{"head_dim": 32, "norm_place": "pre", "rope_fraction": 1.0, "weight_decay": 0.045, "max_seq_len": 1024}
Each number is 200 + 40 x the weight over the matrix's rms, rounded and kept within 0 to 999. Layers, rows and columns count from 0.

# layer 4 MLP gate, 320x128, rms 0.195, rows 71-89, columns 0-127
188,140,184,289,156,212,206,159,202,149,242,222,205,252,198,239,186,134,171,266,204,161,211,241,208,213,167,213,144,247,150,231,201,241,180,207,243,102,186,162,156,226,181,199,157,135,244,241,228,175,207,274,142,176,247,228,188,194,187,222,205,139,180,254,133,135,213,184,183,167,160,227,129,149,172,267,232,222,209,168,197,279,259,162,258,175,192,164,200,170,272,234,167,123,194,248,142,223,261,218,203,205,188,211,183,236,225,168,149,175,179,186,182,167,211,255,132,163,197,248,171,188,237,188,241,226,237,223
207,139,258,220,191,179,164,228,187,173,136,182,180,215,168,171,252,216,198,253,275,222,196,201,182,205,222,137,111,185,260,280,227,188,258,199,187,212,268,226,162,148,212,152,208,234,170,175,246,182,239,156,144,256,194,174,186,176,196,196,205,186,280,191,215,179,256,188,181,287,169,195,229,193,159,250,204,257,243,196,165,190,185,211,140,179,167,212,161,241,184,222,168,169,290,260,165,149,215,250,205,189,184,223,192,112,243,248,192,157,174,191,131,198,154,199,193,177,233,238,229,147,213,170,233,142,207,141
215,208,192,202,162,242,233,134,208,167,241,248,158,130,177,204,184,200,198,226,198,175,267,306,174,187,208,183,208,216,128,217,200,185,191,209,238,241,189,182,196,175,226,158,211,190,222,270,184,195,180,240,219,194,188,226,221,225,230,170,209,222,151,169,199,168,199,169,185,217,196,165,139,292,198,141,182,149,185,230,208,200,193,208,175,221,187,207,151,159,130,246,188,219,138,123,150,211,243,212,150,238,191,215,183,248,208,203,205,185,161,225,216,254,280,158,213,222,148,256,203,180,227,167,225,230,201,127
190,262,93,186,238,194,167,188,151,266,208,235,145,197,167,244,247,182,189,241,131,214,158,150,234,200,207,293,250,205,179,194,171,232,241,216,189,193,160,284,228,143,248,216,175,191,201,150,206,250,254,212,157,235,251,208,233,205,145,208,182,194,180,252,282,154,140,202,232,191,235,130,245,224,202,240,185,182,131,136,191,265,232,202,219,186,245,205,241,261,200,178,127,252,185,257,261,227,156,244,176,169,172,234,198,206,165,144,252,252,141,183,176,247,251,204,117,209,223,199,219,188,238,199,272,190,139,226
178,245,241,163,265,181,172,201,204,122,192,181,198,191,252,240,217,238,229,242,243,235,292,275,229,199,123,218,273,247,207,150,251,173,175,241,297,191,221,172,296,170,233,223,183,181,129,211,297,246,215,183,290,176,222,191,208,147,216,193,136,140,193,218,252,203,158,213,187,112,229,157,181,237,154,214,224,229,280,297,228,187,245,218,229,170,175,182,252,192,269,238,201,178,221,168,266,237,243,223,254,200,177,197,182,201,154,250,239,190,201,202,164,133,183,205,202,174,203,171,176,152,198,125,182,207,116,233
254,114,250,216,125,161,240,175,257,156,221,206,233,231,117,172,173,233,227,164,234,206,173,240,218,183,216,160,183,211,161,136,200,204,212,224,166,229,213,176,262,181,117,249,190,121,115,189,192,330,292,151,225,215,259,216,128,185,177,211,197,166,244,167,253,224,181,265,272,165,266,178,111,228,132,214,215,132,192,157,205,159,215,167,149,231,160,223,168,245,272,182,155,214,136,175,195,241,194,181,191,236,171,238,217,150,191,222,238,243,171,217,245,232,191,192,150,195,201,203,187,147,241,245,231,180,190,174
192,143,196,182,212,209,168,260,252,267,177,124,193,137,194,191,176,213,217,219,198,239,173,187,169,161,167,165,100,173,175,136,217,137,223,187,143,216,276,165,183,184,180,180,152,214,188,213,257,244,141,158,222,221,187,265,285,203,259,184,213,222,213,153,172,179,175,208,179,164,213,249,168,193,199,250,242,195,177,181,202,251,179,227,216,215,190,172,244,237,229,193,195,210,272,231,158,165,269,180,169,235,227,168,173,192,206,170,259,208,211,244,215,209,234,106,229,168,217,184,225,270,201,159,217,183,202,106
139,147,208,270,171,196,233,169,243,325,168,207,166,183,185,160,202,205,197,276,237,189,210,228,210,205,215,196,162,166,255,206,257,235,123,209,202,212,255,205,176,193,209,246,180,227,218,230,196,225,211,157,252,226,215,226,217,160,174,202,160,218,184,194,201,144,252,210,189,199,154,164,218,277,235,147,233,199,217,303,100,128,273,250,236,231,255,166,164,156,196,142,205,193,223,223,147,166,254,201,220,205,259,233,193,219,197,146,192,244,252,183,149,228,174,150,227,146,153,198,228,233,215,186,221,217,252,163
189,281,304,219,184,246,188,114,257,190,231,244,121,214,234,229,231,187,181,227,160,291,237,190,163,211,189,210,182,186,206,206,213,151,238,219,162,233,196,170,139,93,224,174,287,218,283,136,133,192,226,262,199,173,217,213,172,195,147,248,285,233,215,193,102,206,217,187,218,238,213,220,136,174,117,272,200,241,169,191,246,211,245,127,162,133,109,272,153,264,192,78,248,183,249,178,267,262,220,194,111,164,162,204,133,303,156,196,185,172,202,206,223,260,209,227,160,161,212,206,242,214,240,272,203,286,108,285
223,250,209,187,194,267,263,277,190,256,282,204,116,180,299,163,194,213,241,234,140,173,206,251,204,220,243,156,153,199,144,313,158,185,274,237,142,137,272,233,208,209,226,197,140,232,187,135,244,229,170,175,240,218,241,135,125,154,180,248,207,228,157,194,207,221,258,206,262,158,230,221,211,178,230,233,205,226,218,257,220,109,177,216,265,195,237,191,138,204,203,197,233,179,235,170,221,167,99,184,169,241,254,165,212,215,169,183,196,144,219,258,193,222,199,297,193,126,235,237,228,183,142,229,231,178,162,230
196,190,183,153,215,216,283,245,226,215,177,164,245,212,132,245,213,154,211,256,213,224,190,177,173,213,233,238,201,154,193,241,220,253,180,179,208,190,273,212,237,183,232,210,230,238,220,251,261,191,234,213,185,171,152,211,220,203,226,163,164,186,203,252,244,203,219,206,206,252,148,231,208,180,191,211,174,193,141,199,261,139,180,185,217,151,182,161,268,119,232,204,210,213,189,194,174,196,238,189,193,158,223,155,159,246,139,209,177,262,141,160,144,216,142,139,179,257,160,208,227,259,202,141,203,214,234,266
208,305,218,171,170,239,144,103,151,299,164,126,205,242,173,163,147,213,179,208,194,121,249,189,240,247,321,222,225,305,216,198,158,132,163,193,219,189,187,139,157,140,271,216,203,290,111,229,228,211,154,173,166,153,167,210,219,188,237,204,69,144,297,126,184,173,184,119,229,160,246,158,266,234,177,183,159,195,167,227,251,176,126,191,153,249,236,218,131,156,240,124,262,182,241,163,237,142,216,263,175,208,207,192,164,161,246,173,221,208,150,230,208,154,151,171,180,165,182,150,222,220,179,132,173,224,205,230
195,220,256,318,142,245,258,185,169,216,178,197,162,181,205,206,191,204,205,231,179,185,167,198,231,226,162,192,144,206,170,288,167,237,272,226,121,206,230,207,191,150,162,191,197,201,230,161,216,201,176,216,181,190,224,134,110,159,229,181,193,254,204,203,191,196,119,205,207,196,158,193,238,150,275,156,133,228,174,159,177,139,164,193,221,245,225,224,194,213,217,162,221,196,231,166,190,177,221,205,247,186,202,195,204,152,205,206,126,159,205,211,252,160,203,280,131,181,147,140,197,239,180,177,250,273,207,182
200,209,219,182,247,214,205,180,234,235,287,205,214,229,235,199,259,188,210,255,214,238,242,150,272,172,269,264,200,130,163,252,197,246,296,180,243,250,45,211,191,177,225,193,242,130,270,200,216,103,181,216,240,216,183,182,275,208,234,181,219,108,228,209,221,181,195,276,192,164,257,226,158,259,210,210,117,153,138,195,170,198,178,219,207,201,216,252,106,290,137,174,206,260,135,238,195,212,136,212,175,159,176,238,153,197,147,292,169,187,198,212,209,314,190,184,127,235,262,318,238,223,222,206,166,93,275,204
190,231,293,201,189,167,206,202,242,250,117,227,214,184,153,247,203,220,252,140,235,167,187,195,145,168,171,169,225,236,186,233,219,215,202,286,145,238,153,194,193,158,252,128,211,195,233,197,155,203,230,192,193,253,147,221,205,185,159,158,176,231,198,174,207,268,218,133,223,269,206,238,215,132,267,132,218,195,217,272,178,149,227,228,202,209,181,170,212,143,196,231,183,211,219,215,176,165,201,126,237,262,224,286,226,118,170,207,261,223,213,281,245,133,249,212,173,199,195,222,270,176,134,207,185,190,278,216
225,144,190,166,194,166,197,220,300,90,183,193,216,156,224,237,116,170,267,169,183,240,287,195,235,181,221,130,171,247,163,237,172,176,134,130,287,237,179,201,232,176,171,233,99,224,209,238,277,269,204,215,213,173,175,168,189,220,200,239,122,149,205,173,222,210,266,151,264,255,203,177,112,210,250,269,223,155,217,148,171,220,77,233,174,208,190,199,159,213,162,204,217,167,197,167,175,137,209,159,189,191,209,216,242,154,225,194,203,142,206,236,201,227,133,217,223,170,174,182,163,225,212,135,248,215,129,261
176,210,213,226,227,196,198,121,247,168,203,162,153,255,238,206,246,210,209,296,150,176,190,123,213,253,234,183,189,169,155,163,151,283,194,252,165,208,128,194,241,153,207,168,181,185,223,137,194,211,262,339,264,180,136,248,166,246,116,191,205,171,198,214,179,180,201,170,120,166,172,213,119,223,157,197,203,214,204,265,187,241,360,175,179,267,193,243,165,207,210,188,193,160,206,275,260,196,190,176,144,195,208,254,136,227,308,247,236,159,209,143,306,252,232,236,92,231,224,258,265,186,292,259,161,112,229,191
231,232,219,234,170,203,235,208,176,200,262,225,203,186,226,243,179,240,154,166,228,258,182,213,166,154,182,173,206,177,209,186,202,207,221,214,216,237,197,198,180,181,181,206,190,109,165,159,213,102,201,198,251,204,212,154,233,218,225,156,342,158,183,192,220,176,242,211,240,178,223,186,139,219,277,235,146,209,206,201,198,139,227,153,255,244,269,244,258,156,171,215,230,190,171,241,120,172,163,177,283,194,134,215,203,199,246,224,239,218,97,182,167,205,252,252,135,153,256,201,218,236,229,192,179,195,224,186
222,141,241,211,234,249,244,175,203,261,163,292,265,249,175,174,159,171,149,255,160,146,200,149,229,293,242,175,191,247,275,229,186,179,206,253,168,172,193,171,216,220,215,198,199,334,145,212,278,212,167,203,218,184,150,175,167,158,250,179,209,132,154,99,209,251,263,236,189,199,170,174,195,229,158,224,147,195,219,183,227,196,154,171,167,124,182,159,246,166,172,198,216,198,221,99,183,141,203,180,187,115,201,198,161,183,178,243,208,197,211,157,196,208,171,166,184,168,181,214,191,230,168,203,111,160,249,200
# layer 4 MLP up, 320x128, rms 0.199, rows 71-88, columns 0-127
230,182,174,227,298,177,245,208,214,126,231,186,212,173,163,188,166,184,137,218,145,293,262,198,191,216,259,170,189,208,206,196,147,250,183,219,268,250,186,224,162,254,196,183,186,137,209,253,228,242,226,246,227,161,165,159,266,202,191,209,202,123,149,156,203,207,211,110,159,144,186,176,72,225,180,169,241,164,180,241,161,227,257,160,176,182,196,185,172,232,242,251,164,162,178,194,161,181,251,218,197,146,197,190,236,271,200,232,261,175,233,161,263,204,242,168,135,272,162,230,147,253,232,263,152,164,213,190
214,140,200,265,238,199,193,173,236,198,159,242,150,155,196,190,174,205,193,107,209,126,205,182,285,230,193,127,120,258,307,224,180,202,197,210,101,289,182,206,191,178,205,126,215,210,184,187,152,231,106,264,254,134,173,252,236,237,225,259,177,183,168,142,204,223,266,129,285,214,224,189,250,152,179,76,214,163,217,262,234,180,169,152,233,310,213,157,204,162,166,146,232,199,223,130,263,198,134,108,218,256,230,220,241,172,267,219,155,156,293,254,241,232,242,96,161,145,219,191,187,196,170,199,111,263,163,161
197,169,122,128,180,210,224,199,167,232,184,180,235,207,170,177,160,175,249,177,210,243,231,253,205,227,94,258,166,240,187,299,231,227,169,226,216,230,143,204,287,159,196,201,230,162,233,165,203,208,210,165,197,266,229,192,171,310,184,178,242,230,234,160,211,191,227,217,274,239,169,224,193,262,196,262,282,218,188,216,183,214,206,237,146,173,200,220,185,254,231,182,183,224,194,164,180,225,153,184,149,215,188,204,173,175,219,195,215,194,150,227,178,244,165,176,140,204,230,150,201,209,165,206,178,211,144,170
204,290,130,268,203,175,183,197,138,194,215,216,169,142,192,186,255,225,179,266,165,196,179,193,237,144,268,236,168,151,262,210,191,235,150,124,185,114,169,234,250,224,230,249,194,211,247,197,255,220,221,139,194,191,224,212,228,197,297,227,224,222,201,244,238,164,156,212,173,201,251,165,194,207,168,183,207,206,286,150,232,225,198,201,196,143,196,209,251,211,224,198,130,218,214,183,129,152,173,249,252,179,204,226,147,220,151,232,67,185,207,263,201,226,236,180,211,185,333,199,233,188,188,148,156,202,179,185
207,234,220,187,135,224,216,217,190,214,239,192,211,212,219,205,180,206,229,225,190,227,319,246,184,208,207,268,203,234,185,254,232,183,217,201,234,163,114,188,244,175,196,194,165,242,121,193,257,168,221,266,231,192,191,174,218,122,193,188,173,126,268,202,148,201,202,173,202,115,167,201,202,236,205,301,171,234,321,246,162,197,212,173,158,170,195,146,146,206,230,123,153,146,173,196,253,175,244,252,181,225,187,145,202,225,181,148,184,181,229,204,227,127,142,297,203,190,198,172,195,186,184,147,201,227,213,232
271,198,184,268,191,242,181,196,174,245,170,151,168,220,199,220,298,295,272,186,202,231,213,304,308,156,190,200,225,251,226,213,214,213,198,147,225,118,163,269,235,255,269,176,203,165,239,206,156,230,158,166,269,195,218,207,160,191,142,203,242,214,191,211,220,87,117,183,142,204,189,170,214,218,313,178,239,194,233,139,257,150,246,210,230,174,170,216,195,130,267,210,206,189,152,218,126,198,253,208,153,224,152,166,174,217,189,188,137,161,195,143,188,213,195,156,174,211,192,154,119,224,200,262,155,222,222,233
191,183,202,192,211,192,230,188,186,156,200,151,255,183,177,122,199,140,221,161,223,265,157,173,195,82,211,152,153,303,206,145,221,138,140,253,236,200,245,148,187,174,153,131,215,184,172,234,191,242,192,187,209,216,169,203,167,205,189,173,198,234,235,119,229,157,185,204,152,187,220,207,136,231,165,231,154,141,213,135,229,245,164,181,139,132,240,243,216,175,223,179,209,178,148,184,155,216,162,199,220,152,148,269,175,140,230,190,222,215,201,190,245,209,130,222,202,242,165,250,181,228,180,145,225,208,158,257
218,206,211,237,164,184,165,216,197,198,116,191,265,222,221,225,238,179,289,126,240,250,219,214,183,203,237,228,193,207,237,226,238,155,228,217,151,153,186,196,233,195,187,175,200,218,233,241,137,198,158,276,199,177,173,186,224,249,217,165,173,251,196,242,209,168,218,202,194,252,185,165,185,302,256,272,150,169,202,209,213,216,195,223,207,148,234,272,215,186,179,204,172,221,189,173,208,239,234,139,234,161,159,213,200,244,228,238,247,174,173,196,188,259,211,177,152,231,199,216,180,282,220,199,213,231,280,164
226,227,211,194,161,178,155,222,205,112,141,255,173,247,140,186,222,169,180,175,180,122,164,129,280,196,204,192,169,176,97,219,195,206,182,276,152,122,269,91,216,146,172,222,161,174,171,235,201,259,216,158,169,193,195,202,273,159,205,110,91,234,225,174,242,200,197,176,148,169,177,225,221,173,203,264,163,213,216,154,162,182,219,169,202,296,197,185,219,200,272,140,195,237,210,248,252,196,236,195,168,233,232,205,216,202,235,230,200,194,185,301,211,191,144,224,186,256,222,116,210,226,149,253,116,161,226,172
203,203,176,208,156,130,158,137,189,193,148,214,261,176,184,259,192,108,189,208,222,168,213,138,245,261,203,199,207,222,258,179,225,243,210,216,200,201,180,133,221,200,228,219,158,142,186,209,161,158,194,275,121,259,192,212,265,284,161,117,250,151,178,249,171,163,167,194,192,248,114,222,203,191,218,229,259,133,204,216,236,259,209,221,159,245,212,262,290,194,118,211,164,208,282,259,211,221,218,278,214,135,242,268,241,211,230,139,247,178,222,122,210,176,215,196,186,181,200,197,216,237,220,158,167,199,205,156
210,203,184,225,256,264,223,232,229,206,178,225,200,206,187,205,104,201,238,252,249,251,178,228,112,173,132,185,205,182,235,223,182,188,120,141,265,211,142,178,181,212,230,128,129,169,152,269,264,256,109,219,191,207,279,180,215,275,193,211,280,186,186,145,222,208,123,188,207,150,234,169,133,227,232,197,148,163,225,195,241,187,230,151,219,191,144,173,192,151,174,171,233,206,172,225,141,119,241,317,280,199,168,183,224,186,204,138,187,215,180,205,175,188,228,232,193,140,131,168,169,203,166,203,163,208,214,160
195,189,152,125,181,189,187,281,162,207,218,183,232,196,158,209,201,242,252,165,288,303,195,185,202,231,198,188,199,229,181,220,175,279,166,198,238,197,192,196,145,251,226,217,163,158,237,242,200,202,244,212,144,232,194,153,238,184,179,267,197,285,178,169,210,139,265,216,200,197,222,176,155,190,239,197,177,256,230,233,159,168,150,241,167,193,227,222,242,226,167,216,218,186,158,221,146,214,138,214,184,205,195,207,178,201,173,224,242,190,177,232,220,190,272,244,172,226,238,200,245,170,197,218,119,140,97,234
214,235,189,279,164,221,232,203,187,206,205,160,243,178,184,201,226,246,258,259,210,179,257,191,210,214,102,183,193,241,240,196,177,182,224,184,228,174,218,225,231,189,207,251,212,212,216,204,223,170,148,218,190,249,140,173,170,185,128,126,217,203,176,173,260,218,209,224,220,201,109,195,211,193,167,215,170,196,267,144,194,234,196,166,250,198,205,213,168,156,266,171,189,168,210,215,223,185,231,164,208,255,211,279,194,192,219,161,107,174,182,203,194,106,182,204,182,195,192,231,223,209,259,193,221,209,230,211
140,152,210,254,165,164,212,144,233,176,226,181,199,159,208,229,231,166,129,147,179,212,203,261,236,224,165,144,197,227,208,115,197,137,142,164,178,158,239,177,162,238,212,166,154,191,165,138,160,221,143,124,140,159,160,200,229,166,203,235,142,200,200,245,258,198,254,199,198,163,159,175,127,207,248,214,150,163,144,251,252,240,189,195,185,187,226,87,209,136,238,178,164,204,181,192,184,184,304,206,192,220,235,157,159,188,198,110,257,212,178,187,181,213,279,211,203,203,221,102,216,217,243,106,185,202,162,147
200,212,170,181,165,196,239,177,101,202,236,131,251,218,274,184,162,173,220,219,175,226,230,247,209,233,228,232,213,235,172,123,171,138,176,221,199,138,237,127,250,190,188,233,203,201,230,182,215,170,258,197,157,200,235,139,214,245,163,221,194,188,234,192,208,185,150,212,265,170,232,267,266,222,205,248,174,222,170,215,219,190,174,178,217,210,229,201,237,244,190,196,173,169,209,151,210,238,228,187,217,154,144,197,243,212,237,282,175,148,212,181,217,202,181,214,200,174,86,157,220,186,249,148,179,212,222,193
191,179,245,214,200,208,109,207,172,192,159,206,181,170,117,173,167,262,213,198,203,159,153,205,230,181,166,229,174,224,224,162,212,234,209,251,239,205,180,240,178,236,206,305,229,257,146,162,136,210,197,189,228,189,163,194,259,148,147,173,199,203,163,200,204,173,200,205,103,199,240,179,241,225,280,152,227,234,230,233,175,221,270,236,188,204,222,181,206,221,282,188,207,166,162,172,236,159,126,152,221,216,245,168,222,197,260,249,161,207,186,177,192,186,210,265,195,226,204,178,191,229,219,207,228,172,211,217
175,242,202,215,223,213,192,176,157,193,228,161,161,180,187,210,209,229,170,187,224,176,250,206,206,225,182,224,186,156,212,132,142,151,150,218,192,146,218,175,238,268,186,182,183,227,165,203,186,202,243,154,205,157,188,219,209,227,202,198,226,141,199,191,212,174,173,200,156,138,168,181,225,188,227,192,220,213,201,254,221,224,215,168,166,227,103,227,158,217,231,201,243,240,199,151,177,183,212,209,162,155,191,152,251,148,223,178,181,185,188,205,185,158,238,214,179,210,233,180,183,183,217,142,167,178,213,240
222,190,151,173,228,209,208,199,211,221,175,186,229,209,135,166,117,172,218,159,186,179,225,232,238,226,158,159,211,191,211,220,198,218,180,119,229,240,158,221,218,215,262,154,208,246,242,212,145,222,204,169,176,174,230,212,151,236,198,266,123,180,202,124,193,185,150,187,204,157,233,211,196,198,176,219,233,208,213,211,156,219,157,228,180,193,125,244,199,257,196,192,182,266,202,157,215,262,223,163,161,228,216,214,185,175,172,203,176,203,260,245,254,210,171,145,222,219,145,198,132,148,186,184,200,177,188,252
# layer 4 MLP down (transposed), 320x128, rms 0.19, rows 71-88, columns 0-127
192,246,147,174,188,250,193,206,153,257,228,212,259,142,232,268,142,184,225,223,267,188,176,143,148,181,201,263,196,240,219,241,164,157,243,170,220,270,234,200,190,162,186,212,246,214,199,217,230,189,191,169,194,209,159,215,170,180,213,235,158,227,228,207,268,178,212,188,220,220,220,153,225,253,215,180,165,186,192,185,244,181,117,236,241,190,176,146,153,158,109,190,241,208,165,207,231,205,177,191,177,307,140,225,165,172,156,168,189,204,147,163,179,206,173,230,218,189,248,116,231,173,195,232,260,175,193,196
138,117,250,204,177,209,148,208,249,238,248,134,218,192,206,243,224,239,186,147,279,190,206,108,214,297,255,81,135,170,208,164,192,210,156,148,173,257,229,187,247,195,249,149,195,195,139,119,153,224,149,270,153,164,176,156,216,217,227,157,179,236,193,235,152,233,216,197,181,272,180,152,181,237,196,208,141,222,207,230,142,191,280,309,212,196,156,222,228,156,149,242,174,147,218,259,255,238,161,49,184,258,189,222,192,236,183,189,201,241,206,162,242,161,254,191,242,256,117,119,247,184,232,206,189,141,202,110
182,237,248,235,181,132,213,172,240,238,169,154,267,196,165,144,215,199,213,175,197,247,117,228,194,119,194,143,213,210,230,231,142,224,188,238,224,159,218,197,215,188,291,161,196,311,219,154,158,214,198,167,166,217,176,208,216,171,158,195,231,124,246,211,215,207,208,196,197,161,182,158,231,151,158,195,259,209,231,227,190,238,240,208,183,150,205,234,202,238,197,185,226,218,191,223,268,182,235,249,205,180,192,228,303,199,197,190,207,208,213,231,199,191,273,191,218,272,142,231,185,253,160,206,136,240,210,196
232,227,196,95,199,192,162,170,183,116,194,178,220,239,232,231,82,170,134,214,250,212,220,153,150,177,74,236,197,207,161,208,234,266,167,193,197,233,233,196,174,243,180,277,136,178,245,266,197,158,173,116,169,200,210,134,180,184,185,259,162,156,188,236,229,220,232,175,231,171,159,223,210,282,275,215,183,202,95,238,183,248,237,216,262,218,198,226,172,143,192,192,234,212,188,193,242,276,260,205,207,193,183,191,165,189,234,215,192,208,165,185,177,175,241,176,170,165,156,186,162,222,231,213,199,175,162,167
219,256,235,221,235,244,199,142,161,252,186,180,186,198,165,193,148,181,193,179,165,128,192,234,220,228,217,128,198,219,224,176,187,188,226,235,184,184,203,247,163,244,265,241,151,266,217,243,181,227,265,173,250,128,269,206,190,210,150,242,206,238,181,117,323,243,204,248,153,212,132,214,202,194,154,183,212,125,178,193,142,261,263,217,239,181,192,182,190,232,176,221,237,173,166,161,196,220,190,139,159,218,214,263,230,164,158,222,257,219,275,239,166,200,173,164,177,239,255,274,256,267,148,240,214,190,218,273
194,214,169,219,228,253,216,134,305,217,233,145,199,189,187,165,199,205,165,131,168,180,209,167,195,175,189,147,137,220,225,205,164,254,210,75,148,164,159,191,212,196,187,176,247,210,138,199,245,228,233,214,233,218,264,177,161,153,204,204,237,255,124,195,220,229,146,196,230,193,208,198,185,96,212,232,234,158,134,58,215,217,203,205,195,272,176,174,232,189,190,215,176,242,174,185,175,158,235,207,181,169,166,163,237,190,184,195,198,237,256,144,190,175,247,216,234,239,222,113,177,183,136,251,211,231,201,160
180,242,165,221,193,100,237,162,217,155,171,254,197,230,118,246,198,158,153,194,143,147,163,188,209,193,217,204,254,205,211,214,226,250,284,185,177,187,184,209,217,197,285,160,250,210,211,217,176,249,203,230,199,222,222,241,170,192,165,168,208,196,196,154,204,195,276,188,222,180,194,171,186,236,166,178,203,198,244,216,188,231,187,259,147,125,181,81,178,163,182,210,161,211,207,220,160,169,180,211,272,183,173,230,235,212,202,161,195,178,253,188,134,162,275,198,177,195,165,171,181,191,135,195,217,200,205,189
174,208,214,224,207,170,199,193,191,176,198,223,213,285,165,210,228,181,188,235,229,274,159,264,190,176,134,223,222,225,183,222,195,215,158,179,228,222,177,206,198,201,226,169,187,160,157,199,175,145,237,191,147,228,186,179,179,265,263,159,205,118,204,198,174,224,169,122,291,186,201,205,271,160,93,237,193,178,122,193,211,237,219,131,148,275,223,192,253,234,205,170,206,196,246,129,211,172,107,231,217,213,263,210,174,246,222,245,180,208,222,199,179,171,214,187,147,159,193,154,173,216,130,196,189,195,130,195
156,233,166,209,218,121,209,223,222,176,204,236,186,189,195,228,163,166,181,222,178,136,229,210,166,176,141,202,213,284,158,175,160,204,181,204,163,238,150,164,225,274,197,164,180,194,242,241,149,186,203,151,205,177,164,231,221,172,224,160,99,157,229,216,306,166,254,169,183,158,208,171,222,274,251,188,200,220,228,198,98,209,223,241,234,167,220,146,219,243,143,183,180,201,164,201,207,198,254,204,242,276,104,210,254,193,212,209,248,130,214,256,154,140,236,197,204,244,207,177,224,266,198,240,160,132,219,127
174,212,214,257,200,169,180,97,213,233,181,260,294,180,164,249,188,207,256,299,175,167,158,254,199,188,216,235,185,233,217,165,211,212,208,202,245,139,144,161,174,190,164,203,219,186,152,212,168,193,245,262,154,264,229,168,196,257,193,252,144,229,169,265,239,202,195,234,107,254,208,263,190,199,218,223,190,182,278,172,128,199,222,141,194,184,209,279,213,229,190,193,194,239,249,191,201,217,258,217,236,160,187,190,250,179,286,158,191,159,213,235,186,196,159,144,226,244,134,204,277,209,189,202,198,247,238,155
160,127,226,182,142,127,139,206,257,207,194,258,177,210,223,203,244,211,165,184,159,186,267,195,198,234,145,194,188,186,228,172,238,238,253,220,195,149,148,176,215,226,155,164,219,159,242,198,119,203,251,171,160,223,226,223,172,153,177,210,181,226,226,243,236,174,220,201,179,211,202,240,228,187,213,192,243,260,224,179,170,208,166,215,127,228,163,241,164,230,250,210,185,217,204,237,295,196,192,223,165,199,176,239,218,123,247,295,188,155,264,242,221,208,205,249,247,168,250,225,179,166,182,184,138,231,209,151
269,239,218,209,203,217,216,204,260,198,240,164,168,196,192,173,174,233,183,223,186,167,265,152,190,261,172,175,237,251,205,221,254,159,208,149,251,244,199,125,203,120,196,153,161,160,126,212,194,176,237,177,146,189,139,213,171,217,202,211,239,183,204,233,178,239,167,244,224,230,184,185,212,152,154,252,181,172,152,165,161,167,187,152,171,125,194,184,258,245,232,247,277,209,165,193,245,194,184,168,198,228,238,209,282,161,173,206,128,200,169,190,177,125,206,204,190,219,114,118,237,155,125,260,154,157,187,160
204,211,190,136,163,149,194,194,151,225,191,196,193,174,210,195,181,164,217,234,267,209,188,127,195,208,208,181,210,101,146,181,242,207,201,236,160,213,300,206,175,204,199,218,230,187,202,271,205,215,196,159,204,162,176,233,241,234,151,229,230,221,194,251,195,224,164,131,195,203,207,174,179,271,191,255,154,183,204,264,216,103,204,136,194,200,187,225,167,174,153,187,216,226,230,174,245,228,143,137,229,238,261,150,191,222,231,218,170,196,172,120,172,289,190,179,205,163,184,262,304,197,206,170,228,216,174,256
238,148,223,169,185,263,200,144,120,74,170,181,130,152,221,219,125,183,190,157,152,161,163,197,190,184,147,165,243,270,183,145,240,172,174,197,169,177,309,208,154,211,165,198,129,243,126,177,192,237,121,122,143,204,294,213,199,232,208,213,171,266,176,259,238,266,168,94,213,217,180,266,148,70,235,196,347,223,233,222,258,248,219,198,171,231,199,173,181,154,225,239,163,219,185,113,178,220,216,201,217,244,215,220,217,176,262,140,292,221,264,137,187,138,224,174,201,185,157,138,179,159,221,233,218,268,212,168
160,184,215,174,178,193,186,234,289,127,184,167,194,147,230,208,227,204,168,269,228,183,162,247,168,173,234,266,165,198,214,184,246,221,153,212,145,183,192,156,174,193,165,219,163,129,181,242,242,183,122,224,161,192,217,229,225,227,161,182,212,207,235,260,139,163,223,206,207,270,235,222,204,253,138,200,163,226,165,153,218,214,215,209,235,165,161,245,145,162,177,217,198,242,226,194,169,200,144,195,163,223,235,178,142,251,130,169,162,223,175,212,218,165,248,183,186,179,247,147,206,147,185,233,173,271,220,142
220,215,164,178,243,186,154,264,176,234,173,174,160,200,166,196,184,210,152,242,200,243,250,163,199,282,203,237,217,190,194,253,143,208,226,163,183,189,219,163,242,218,141,280,181,167,175,160,153,217,195,193,218,252,175,183,149,128,168,135,185,235,334,296,134,245,175,236,142,199,194,160,187,142,183,137,190,220,160,266,283,195,176,179,167,213,204,207,184,156,177,178,244,214,177,155,160,157,86,171,186,217,178,191,147,178,209,284,176,146,238,195,238,188,190,190,260,154,215,158,194,163,137,241,220,134,202,202
208,206,204,245,204,181,192,255,240,209,210,196,285,168,210,170,217,156,210,154,267,212,204,176,166,198,209,135,238,209,201,212,217,209,180,152,246,244,306,196,215,231,200,184,216,214,197,199,220,255,141,136,207,186,172,132,161,209,199,241,237,267,231,178,188,227,250,281,261,240,226,131,195,176,200,225,220,208,184,154,216,248,177,246,199,165,203,241,244,197,206,214,219,233,226,225,173,215,214,220,163,179,162,150,268,188,166,108,236,254,194,286,173,172,221,187,283,147,255,157,195,181,215,184,187,194,228,194
237,166,210,216,226,170,216,226,199,234,153,227,256,149,173,215,187,216,174,243,176,231,164,258,249,235,212,179,152,222,150,196,261,237,183,227,208,209,210,184,208,218,206,190,234,161,219,208,210,171,218,232,204,210,213,213,200,219,181,249,173,181,123,167,188,205,114,221,214,186,207,151,160,279,167,158,182,232,244,196,150,223,137,258,245,201,234,184,191,252,231,187,214,215,264,242,196,223,156,155,175,140,225,207,154,204,212,206,238,184,162,238,181,267,199,144,153,279,179,208,223,177,211,209,136,206,204,213